Weights of a small GPT-style language model, trained from scratch on English Wikipedia.
Architecture: RMSNorm before each block, rotary positions, untied embeddings, local attention windows, capped logits.
Training: a variant of Muon for these matrices, 103M tokens, 6293 steps.
Each number is 128 + 24 x the weight over its row's rms, rounded and kept within 0 to 255. Layers, rows and columns count from 0. Numbers have three digits each. The size before them is the row's rms in percent of the matrix's.

# layer 6 MLP up, 256x64, rms 0.194, rows 197-218, columns 0-63
095:153155089125149113127113115103097103110090131161129106132131092119162152136114111147142176157154127146150168135114147172137098111125136136192082085151145137160119111157151153128122127137142139
113:144106143112141129118092151140119137130076111104163111097171107173156149152124132130178101138084129155130150153133136118144109124099113130102188078117130135145116171132133097122099147136150137
089:164135097137161138132167153137129143130112093132114143131137144155096121116135133133123149075146089083147182153144137167173138122155128121159166179133115120135125132148123171107091145149108122
104:208127146108128130132096123148119131130091124109180056133103122155115137145120113101142120085120141099125155101148166134111137092148130110147136095131119130109154107154163138132126124137131092
102:116137121118151123119130078091131128106115118171112132157135127128129134107153117079146080163131133121114112107141096157147156135058124103131097070133150122150110107134137098110121126118150179
096:153108117084135123153093116173117161104112117117128153143119091195152137145120146139140151142124106136101118155132110106125106110139102101081095152129149140077159141094164134090133144148125117
097:147159106188144127146140123111158184103159123118105115113140091126146132165131133125077122141147126143130149103116153162127152098101104154120125103086144164103104122110126131133083159127098093
114:105155141147149103127130133106113149093154136113114131101144137153158144124132154171144108114105119207144130142126140123139075144151125152127084103088151188104124164120114121112157135138135152
093:129165156193129138141126135134156128107147103114157141093175086117090107118149167158122127101109111138145132163122078119132136131116173145159134124140147138131105153149089116096096096114146132
092:154162155120126146131149177157130154105185125113152115129141167129117122131090108148131166186165151148091159094158110151113117150126119102140123136158143138110142123122122115130110097114106077
104:149131152150129093144104105120100097147178143125156142109103138128131171149131157145109100151158132132158124084156154145121136130136112118138152139112100113098091173123083084123107174142156104
097:143061085133135130127129126145123137103087129173154139115111128145142138136136105125123063152125098111153140137130127164197125164107137136158131136154105150124125162141136133149117165139138084
099:080174147174109091130090153156135134129115125095139095148129120082157148173126114145154138118132137147107146108129165127132120154099113132150102093104103179162096147146113150117126155143125126
090:126155171145112127095126109148145145099146136177061091149109139107145112123136141126131089108152133120114119135097122127131138105119088124146151113108067125081105100107145086170124144122122130
102:110101105170128109085100140171086174116147114142113121105122122125093131134150142155161087174128143183185136156146116122106137124108105130126154103103139144126156136112115111152102122107138147
105:165172129143085105123129131139160127121115131132148122132095108133160127127117107102147145114152169121131133102129097146089086110141142127102100136159058096125132137078127098108164145102091143
095:147133124163127193131141126149119189136108088134133154146161125131113146145075139156096115132159156133147121115133147174091140161137164160179137145127121119133131140122136096128135110160149149
101:126096145124113162131102139165120163128108124126114096105132166112146144167089149143176108139128136118109151165107109140143109104092101112130095099150052122100164135142107132140150151112131151
097:104114128130131126143114133148143150080163166130096115136093134154127094141129110170166087148127108100139128117091126089130130122131114104111116125111100098129090087143171120140174186132100121
101:126143109140131081126143140158126129115169091143133121143140161082089160091117135117165122100109158155128101159133124148154100174137117103127120129141085163154180125161106119098133113138101111
101:160163194166124108098146148127159157090154124126121116164104091104140125150162118136143123121162140127115114119082103120130178136114097106142144079139143132143131142150121168105146131154142118
091:099140124113191157120139107128152092156121106145128107119145114087121154082124150125132121112078173119090163119146142148145100124133119125112163137117122176088122116131136169155142144155120166
# layer 6 MLP down (transposed), 256x64, rms 0.089, rows 197-217, columns 0-63
100:120123117127139082143147133153157139088125135098114184147138099150102141120133128150130103119164140149126098112129101112100156079153156152171153147112138051119110096145115156118135117145130139
088:153157140152116152171126128179140153110109136135111121162084095155156121120129160109126130130103116190142098106113161158130142170118095117132193124127158140160119132106144154130150128119109142
098:119107140127136147125138092135114138126124125141169116144098110102140138099109114145160126108075124151126105159114047099098142097118155125083182090132125101126149119085154135124134121143130151
096:109163114133188158117135133150151097119123138115138132125086150152114089123140107156122164117116085150132075142129100142108125121106106147118134131100153128126190160146131115086094156105137159
100:063104163149112092130076112104153151067140154133109134092100142146094139115091152165119125116142121124128144135119135124114140134113108095134125106075125103104139117146120093147123131138144170
105:122139097130147142144082086122104114110111152143102165157108137118143152120125082137097161159085106159094110151127135196110154134151158109166149107130139116115127119164132150127099150107134126
100:125108116160107120156111139108090110194165140122086161079147114094114122120130151127137122100192113137123100118101137151123143098131179128114131145131103079125107122138156111139115099133124134
097:083148136116143093140110099111119103116117134154112087110101103126120152166125133145134101102107073154160116183126105110117122093148128173153095159101116133122135119112094143111125104118089093
095:125131107166149150125146099116108095127136175127128079166126157112093141093124108146132125159136115137140161122127156153134144147159107136076175136107121136113097130104156102113123170151070124
105:087098123161109064105110123131128127088150158139110113135117141118094149174090121132138156157108130109149112143165133141125164165150086111152145098080114100099103131122122101146108134129123139
101:186125100176118123133088133129124118105159112174138119102115086091148157131132118110109105159126166130130111122127124117105126142121100093119145103144136135063145132106115125058139104128140140
095:117145143143099109048130135126134162177145120115102142158118101175144122096150120125095136128110181113156106132133152124107126118083130132108108146096117094130131124156120154103114147112085143
089:121154126111134138145136131068073148164130150107112131113142138132107135075122167143189139123122105150139093124131120099160133160137169148143091130119164121120160109125076124129126099105129117
114:089118155118110109125135099124152139169130139117091152129160137111181159147079150139134169176138107172133158133127126111105131152113150177110119155106153169113164122144136097142127127100131130
098:125131159170099115111134130138153142123084109121110132167187162127113124092083167136111139115121089127128143133139169116156142133143128126127121151174130101155129080141118158090104138168133098
096:142125155114126130120117128084095118081129122149111162147099139110151152184151123131105114110110112134125104087175119168095151117146147108117148116126152060150129150078150119119107138117126103
104:124109080122124144151131159130115151161180153138127173132104113117131111114145146179123147117112132140146075102145167178112123167135117152148149098124131107119167085117109133153136101131155104
097:113164105113140109146142113117147122164102108171163114127090101105158137126148154149146106150122165139127103134138149156061114120116180174136130139086128116144143155112161139118142114109110168
092:112086127142182097128099132137141140116132118122120158129096148124112145104125131170118177142118158098166138127165120122133108100099147143163105146106150098148154091132156160123103098099081161
104:137079130079166139086096136142132167123112143108109122112103151116154104110160119093126134106141103121092176131129134149121128130158152143105138126148161101091080125150157132125104163167154132
120:171114150121119129123105102140150092141104140119132093152123064141148146161151162145133143097122131115099104127128123091129167126097117117159122090152131151146162068164096100133157126106112132